Part of a small language model's weights: width 384, 627M tokens.
Each number is 128 + 24 x the weight over the matrix's rms, rounded and kept within 0 to 255. Layers, rows and columns count from 0. Numbers have three digits each.

# layer 7 MLP up, 1536x384, rms 0.0307, rows 720-785, columns 192-239
084144114125132125211088142098141076157149116090128127128132125150113167152145110124110121120088155128140116123168149123125134154180128120112152
112102112123134101132126127152124126145155149112125141129133138129098155109095121148143111129082126163130103111158099114117107097136151120088122
107160130167161162146119139094114117129104145114087146112127089106150150117152106128156157134138149126138163181138119135142131109126102150088123
110166146138147122177109125115166163141152104096142120123102171125141121147079134145131091109124116120113166126084172127128126117126091128127145
126117084136113121154121118133141133115151149158085165096106131145102172105126131089147123080119145197117140152102115108141070135123124152141130
133125120092121161112134104115121127133138145091126112102133137116125123138125128100143102143122121107156152133165121127110067152117122141120151
116124122131152190151093149095130103108161166091118109124114124119126178117098121122131097115097120145121116150121118144104152161110147121101118
119106140129152163130117123088111090101166188103123148112152115122129155098143115131103117152102138125106129099094108091117143147133114115126149
143071128137149129113145164099146070118095112105144066121128129109111166071128118140135109105088126144128147133106133112163140150140119110110116
140092101135143136093128090112109150149123148122116070147139162154142121157116120139176143105137153119135135105167146126135122105178109128113107
106162090108160163118119136127091115123116143129112049164109119127160110146108122077164099075123143159171155149210113131147135117169099112093085
160145180146159121113128219115135169136113137143116123129120111106068136122093137101124153089115145138142111094128131121105139126100129116106139
119102108118126137114155130120118138150142134115138087131147130143137134122121130151124108088128118132140111111124136125125146106146117129136118
120158155138155123144137129103132150120088142101102129125161157122108138142082124116141140122122146167166136136171195117151077127154121124109154
099133119159163149175137109129129086160176142124084131120102150148091104143075121129127146121153144114143131126112167108117097140131132152147122
171107079169159176091105186078155134143124124132086106092146121150110072160129103105167126087107154132181105139128132143126151089146124128175102
102156114145085153103115179143137117147143137113121120075157103125166184116139133146117128149101135132110144131099128166096143147114110128143146
109140115126120103129104197151111182127128129087126116161145177142120124142099117127084142136124139151093090151116120188109162122081184127108136
093124140132149151136117110116143133141148181138145115121163108106105088102107111129119168138117138105146131150100101065141127134149136102111148
127115089121116142165134165089110124153146133133070137156131142162098146127111109138109133131140147130170121167127146135108144149135140164132122
134146120116152154164132132151156121152115167122117122115122116116103170115123110174139138126169135137156186122137126128139116155133143119093161
135093140155164138133127110118139107108133112144086121110110135077134162131092113161124161117153146145158122133123089087169108086186118131104081
104072135179154151148111147155150104111145120102089141110163146211119123123085120108140136163137140121112136136143102118167075074131111100134110
140153167144110162134067122113115126139171163153134156148125113103101115108133078133103161178135131113164145174082136144168135100112180141164121
103177123119187098097115123162091122153123135117099078134192119117139117163156106145155151099121171129127113098150086093166101094153144094146105
129135124145147115084143116152116126101131143214120126099124125135095125140104137145108163075104110130158129110122157126142146109156133144120137
112135137135134138123118124159155116130150167161137123115146094101111157159120143130160143117101159149159133116087146109097054121131138224097153
122114166132121153135112117126143125106141143084093122142112133145083111119109125126096097134104120131143143119147151107148156139128133105120164
112100111163137129156134102118143129176170139119120144082135123138151115160147127140114131124089115100151126134125145141136076155125111131125115
126116151173125132154131127149148139099104140154140123132147143126136112124101126135133136062131127127138162115106111148125107099149153118091137
101099154119134133118088119127103118113119174133139093169147166111153145143088130136115107142085152142126167073108140149150114141175122188142156
151098112138157105120117151094123104155140161110121099096154118126137107064117100121092095106103132216156169142149116175151166104111120150108102
122087132127148167125128112120148106135169120126143143122148115113129180125148134106124105140089134104141101128138117118124122130112131169133113
136058138139114125116133148127147133133157176127125086114145108134136113129134091143158123120128121116146184104127138128145135139126131155139146
138126106181113143078109134126141112111139139176138120122172087149088141149132125160181109126091151116141133141149172114121117148150126181097134
091137126135124110125133120118129127133097116095118111193153104138128142123130102165130135153125163124120151141120117107145164118097130120131122
153152129144139158166128189124147109150146145129108111076131095118099125121118123098143142117113129109109154191123175092123134109147132120147107
125115122133100158153127123107157135147127090145093108123133156144120123137142130115158118132117128151138141138120133096157144112134103159129094
099097101140138128143100117087132127173134149105118125142127117144128174152134124154146153147114124109130091119137111121137126126110079149114119
109165136160133134143130118162155168144079120107062109124114095129110140085064171078146172111111108135094113177130103141086118142134152128112084
132144123117091113139103108131123090125141114143082122090178202137140135142103117143134109151114133109111176130091143145170126126117111109079095
131146110132138126120119147126118104152152135133111119117154091098108115111116132141152146119109119115131081119154156125131117124119143137091130
114152100132144125130122123135153141157127134116122124134133103103134145126114117160097133113127111144152105129160089117152104121141117166086125
066101136163122145104143153127109144129104107146132159118129129132077108153094107153208134137086131119106134138093170105138126077140150126116123
107094108141189156147137118083150091146147130080125101146112139129125139109108117172151128109156131141128175113113107164119072094107141164132063
116178147096134104155124135138111110125120135123086117104100160115138134118090125156121163102149153159159182147135106119119155116118175129123100
105110156150161130132101149077126160098184135114135075092136094079121136090146124138137133123086091118132151103100202089184079110148158152167077
107111125126140144098139103129116153157148151136136152146178144093140124160131125105145122112148130121153119131121117126132109115125108155112098
139169164152208174112131127141119080093152144100110121124118135170067170141108104109074117119144135163145090101107129113121123125150116146119156
109155120142121125133133118106126154140099105116094107153129124129162116095173130139176162104094135134161102131054088102119150157105108158138106
168175176107116166173124136155094137137149150105127143106117115159138112114112107102133126082147130123108149121148092152127136101056148081121089
093100097140134131104125111126142152117114152144126141101098171124117104169089121120157079142118135163128125125170119168109108150099136166100094
131137101153128118122110134146182134095126156123137109132124120120119098128156126098108157096075144120144126159105112168126107116165138111131135
128106116112142127119125120058110130154193141147123104127124120107136133093116122169143123104102133175135172164144105108169147129175108147099062
148118127111122131132105106087149096125128132098090128068125144123131124114147111166098141179102137146180140129147149149121099108086121189142137
106160086156176162143104156125135168132137171087102141118166130131083118106082136121165083112085137117109090138147136110122149131106138123145145
109120199117172178143113145113133074118127113106085091114169164146148149142103121153160131098124156126127149124146114081164124160149158142136096
084100092151131148063111147131127189107120138126114091137110118126134146117115114131122130139108124125138155100149149128172129098131152116110148
140136131131142160115122217152106122141113104114109136094140118120154180115158089151094121130153145124169174132115142088157154116117173133118105
154142118115137121106128128122102143130122123141143107148162164099151109142136133101157136162122157125121132126149122155112105128139132116138135
147101186100106134126116124165131081168143165080138066140140146142160149106142127123100162125141144111135141118135106102136143141085150153109126
113094169149141164136106149114136104110108161075120141121150111067124172113138124123118121138151158129137142128154112147128101145093109130108093
130206083168100171094124112131159107123089184097085128126105118165102144074091153159137111132067097144109125108140148154105117160144119109123107
103115137154110110159121144084131120150120168137117164134130119110131138130117118121141117146129125124112131137125138138131160142106148120123122
107144127138163136176163151114096112138097170174106099131174105119110133116129101170183107072109153160195148142118100159131167158156153119096113
104159133178097133189141177134140178144142106133087117098118123136147128129100113125128141113146124133127146152121071104134118122096138110113158
# layer 7 MLP down (transposed), 1536x384, rms 0.0281, rows 720-785, columns 192-239
157140133115152088065110129146139102104115136102110144144122108138101122138098127137124120103138125111144144115151132126140165102145124154148139
132123124090165142123174137127107098129145148094110122167132179139128123143165112146116159132138104140113108097146133170124142102161130073103107
117147187101121143142117137141146120159186069098129087121115109120121121108084154152104130119129108083145171114114157176116129154123122145100094
146114142148107145093150156123137100120139157120126093134115114130097121139156126147139149153116102119153142141138112159140130133170138156154100
157139089159148131111129100110155157159119144153142139136103150115142132157173153108144118142122099121150135145094124163135096073140075099146156
125119108138118124134146127126170111113150137121136133158104151137139096129093154119081161131110116137107108119109162141112155083098119119138090
116143116124110143137102081080136167150097104127156140155073121123116101111122122189122164106121132126104112120134136152175142114127122113124112
133110143155132157114114102147128122134139113147116130149139138134102108154140129144139135125145130127096135136109110136140092171140140118095145
087148122093141117103127155111112170125110143119138155110134140123147142147139079128173134098122139141106157131149088109090165122170078093162155
141164103139128127141154124148141130144157108149148108124106150115154088130111128156130125143107118139100099120124140116094141073121120121122122
101122167159143078120109133142095099149121133071119077113143149136139104187093109158141100103083129156126113152116143141074132144098160110147123
136107118153118155093157163174099143092119110134141121173084096108123137148129107133163138167121136133081134126115131112142133089163138111152112
126114113138110119128171091112133111157131146142147154104118114180130137140131135145139144128101135158129138130143126099160097175139125128151108
108091131150153141149168113146126144103135132113141126140149120115135119102081102126097106082122146133108118127118199101122118122127146118100112
111143159142161165126141136174194138087127154131124144109130152118134099137136162097100131122126110140128140135126104146148082131121094132127181
190114115074143139121114114172179119140084097128075164154113133072111123153178091088106102110092129113105105108163149136098097129150167121127135
142146097147116139133134141133094132103127116124124121151121154117077073145098128147154116120134124149179115135143073147107153145144094128106119
142136151135114107134162134126185101156077170144158162114129143076122133155156051141112126107100119112127146157113100088136144120130089142183128
129114145121149087122120160093136108136097150118161125142130130154133107124117110121089121126148143163149124096082158092141125097098132127105184
141154145132159127146167128133126118070136144130096126107148108108152109131132145082156092140132136110176129135145107106098117126143158141135119
161117141165198199144129157101130088159134150127124114077130105106101129203131089069088151122171121146132090104116153076172126144136153106134139
127129126160165127123156086135155131118132152064129129145112169132158148147138154111131137154132153188215165110139107102136136125153131095114124
146141105087051105121129141148151166108115093145093158128164126121101128124140119114133123114125126109139159173126135109140120155144120144137132
092093113124078140118142116129156145117097143145119136121083136132121129153132148171160090140117125111126126115150123136093095119149099101100117
100124178125071114123139118125116095103143128083128156160133128120119133088176128117122135158135122130138179153117141152113134100135089163113151
144095121145093090146164130121152119143119148129139112135112122143151112093147114172124128103114120160128128153096108149174093102137127114107113
136095114119138113138113156171119133091077125111170122098112139129146113094146096122101142112142135114086123120159107123156172090103100094091150
137154066112140123154135143109140114169090123175126132112157084109098144108154129079141127088138127132106132114129100167147122124132114123128068
114148114116132110105133136135128093123128151127124093160151139107120104126132171068113118149112086097139154115155151131131154126162143127130143
100133118148102137145103107119119149089135171175148165124144140118136106117095119123128132112085138149102144094175150154152152100107140133131124
082067085141093116102161188105150156101129138115145112157082165116135171184101125149124132104101128142117133091092195130083126180147150143183154
112089145129114141115102156126145148152121167106174142125130122107074116126121074099093160139079128103107088099156135140143116097138160140070137
109107154119119130143119117121130137138087124135057136140139120137171123113113172141133125156169107138125164115112125121141142110154091132103144
115079134136109175118136157109111172138095150146154134140127139135154164075179130145100126116102131149145104135127124119145160103114140134118186
128134123083146120111171142173077134122151173125085104130142155130128123095118112080134124129122107104136107098128121155159135112115139130150114
163132169138152092171129154125120081145150116138162125118099159146156072120100139146139144133103143134145147096153147122116131171163137119097161
123142133108107153143074116114155125111124163100114152180137134145094149094097132103129124126128120163089156145124142165107121139114132122120117
129149090100145110121139153135161120128111130126136105104141138093150149162134154118086140138154139099131121130141120116128118161177186144155133
136165117147138136130127134125138115132118142119144121104135127132126135154098168112105132123150105114153186164110134110152127125118183155122124
127125125124134134133130132119137132132115147126109122129132123129123115123119209136127119122117000144127124139132131140129118122123129133121131
122088094139149134120151141134147096114147133101134129159098112089103109142152142160130131149094129120147107105125107126143149127145123129161150
107122119131151115160153101128112148133148117146111121109144131119176151118147142114139127139100125159128147128124099089134155162127126143137107
113155090161122115141133143122163094102157126112160153104161124159128146132078121124070104156112134176077133081121121120146119114154108099129091
156105117110113129118170143126123138137157137114117131115130103116067120096170181139089145105146121112149097158123104141162175138115123132117113
138108153137121135135166113130128120137167137132140125120139141174161138118150121080131109128110127133159115127125082124126139123149124134099113
139146122113135120152115150096102129120141101140119153102112090112140118097085117124121124122125147132120169130124158074105129094133164103088165
128107116145095139170163154101102115117076101085155158139143115115133104161132114144146120145169149164097159123107118101137137092142155170147102
126118086122122176123143144148136100137167135076181137163096112166135129138087130137110142149127149158144105112132130128121116148129146127139143
114136174171152115107135165129125133170143142179126117113116133140081176158125089114134144140120146097134102087158150113088102139135092077121073
131140110132115090144130130115145140156122133114121120135128143141116100153105206115129111138149078132140122134152096177143127107118139135145180
118087159115117148147128142152153124112109125132128120102107135131103063130103119104103123179177117108106129131124128072116082144138131171093096
089124133130151087125137119173124125137129128097117145155187117158122139109184125158116144149151102119133125135137130123123096119166128154105120
097136124115108118142115145131165142103137094118135130114123170105131109112132158117135116128153127076130164170131135149140130109127134089131119
132086130122092142116171173126150103101145179128100143119133152144113130105143118146090165141147118141109113111168147063097130174123108164118137
095146082129132121126111156118145150146116185128173143140123113171135133141159098091117132147099116137087146156082110070138124080177140138137167
149137132150153126130131123110145083118128158128107125111101134105139138118105189106108103180116079146117143127145118100104120131130150116144138
108134093152124101104157122164149114136118143097138125127111123154097126138146121102123137107103107132156144168142191122113143146105088095126139
159155093161146136153148143123102073121169134163097131124128115124122142171141112113133128124091162128113099119149093167112141138130096122142164
116130167154148149111121177146171115098180092108131120136141165105179160084139115160123123084050165116138060115095124131167108158121138132153144
171120105127118153094151102103153125128174129125140120150102127111137120118138126139106145114109134132132123133122098130116132102137105132126140
099129147119161138081137092122151120193116137142125137112105141134125097169140124104093124147127115117105171179129094166163120054133144143105147
119157111128114116097159132139133117159172124152136133126123113110132128127109142153106117140130133108125127114155121154130147147153129138143117
126132127117098119137135130124144136133126133148114138135130131075142111173137231127126115097134048123135135127133126137141131120124139131129132
111137149153155100140145125106140118105117079126153073148145152143144133098174139130103174112123134104137164121156146102112127108155089137157154
164108132078098116153161116104186105129117137091140117127111152160126136156162091125142093159153146064158091135116117104139090098071126175115104
102134109143113139112172128114075134132163144144128130117101112070176125174146124132130110093140123128139124117127135131132141095103141106123137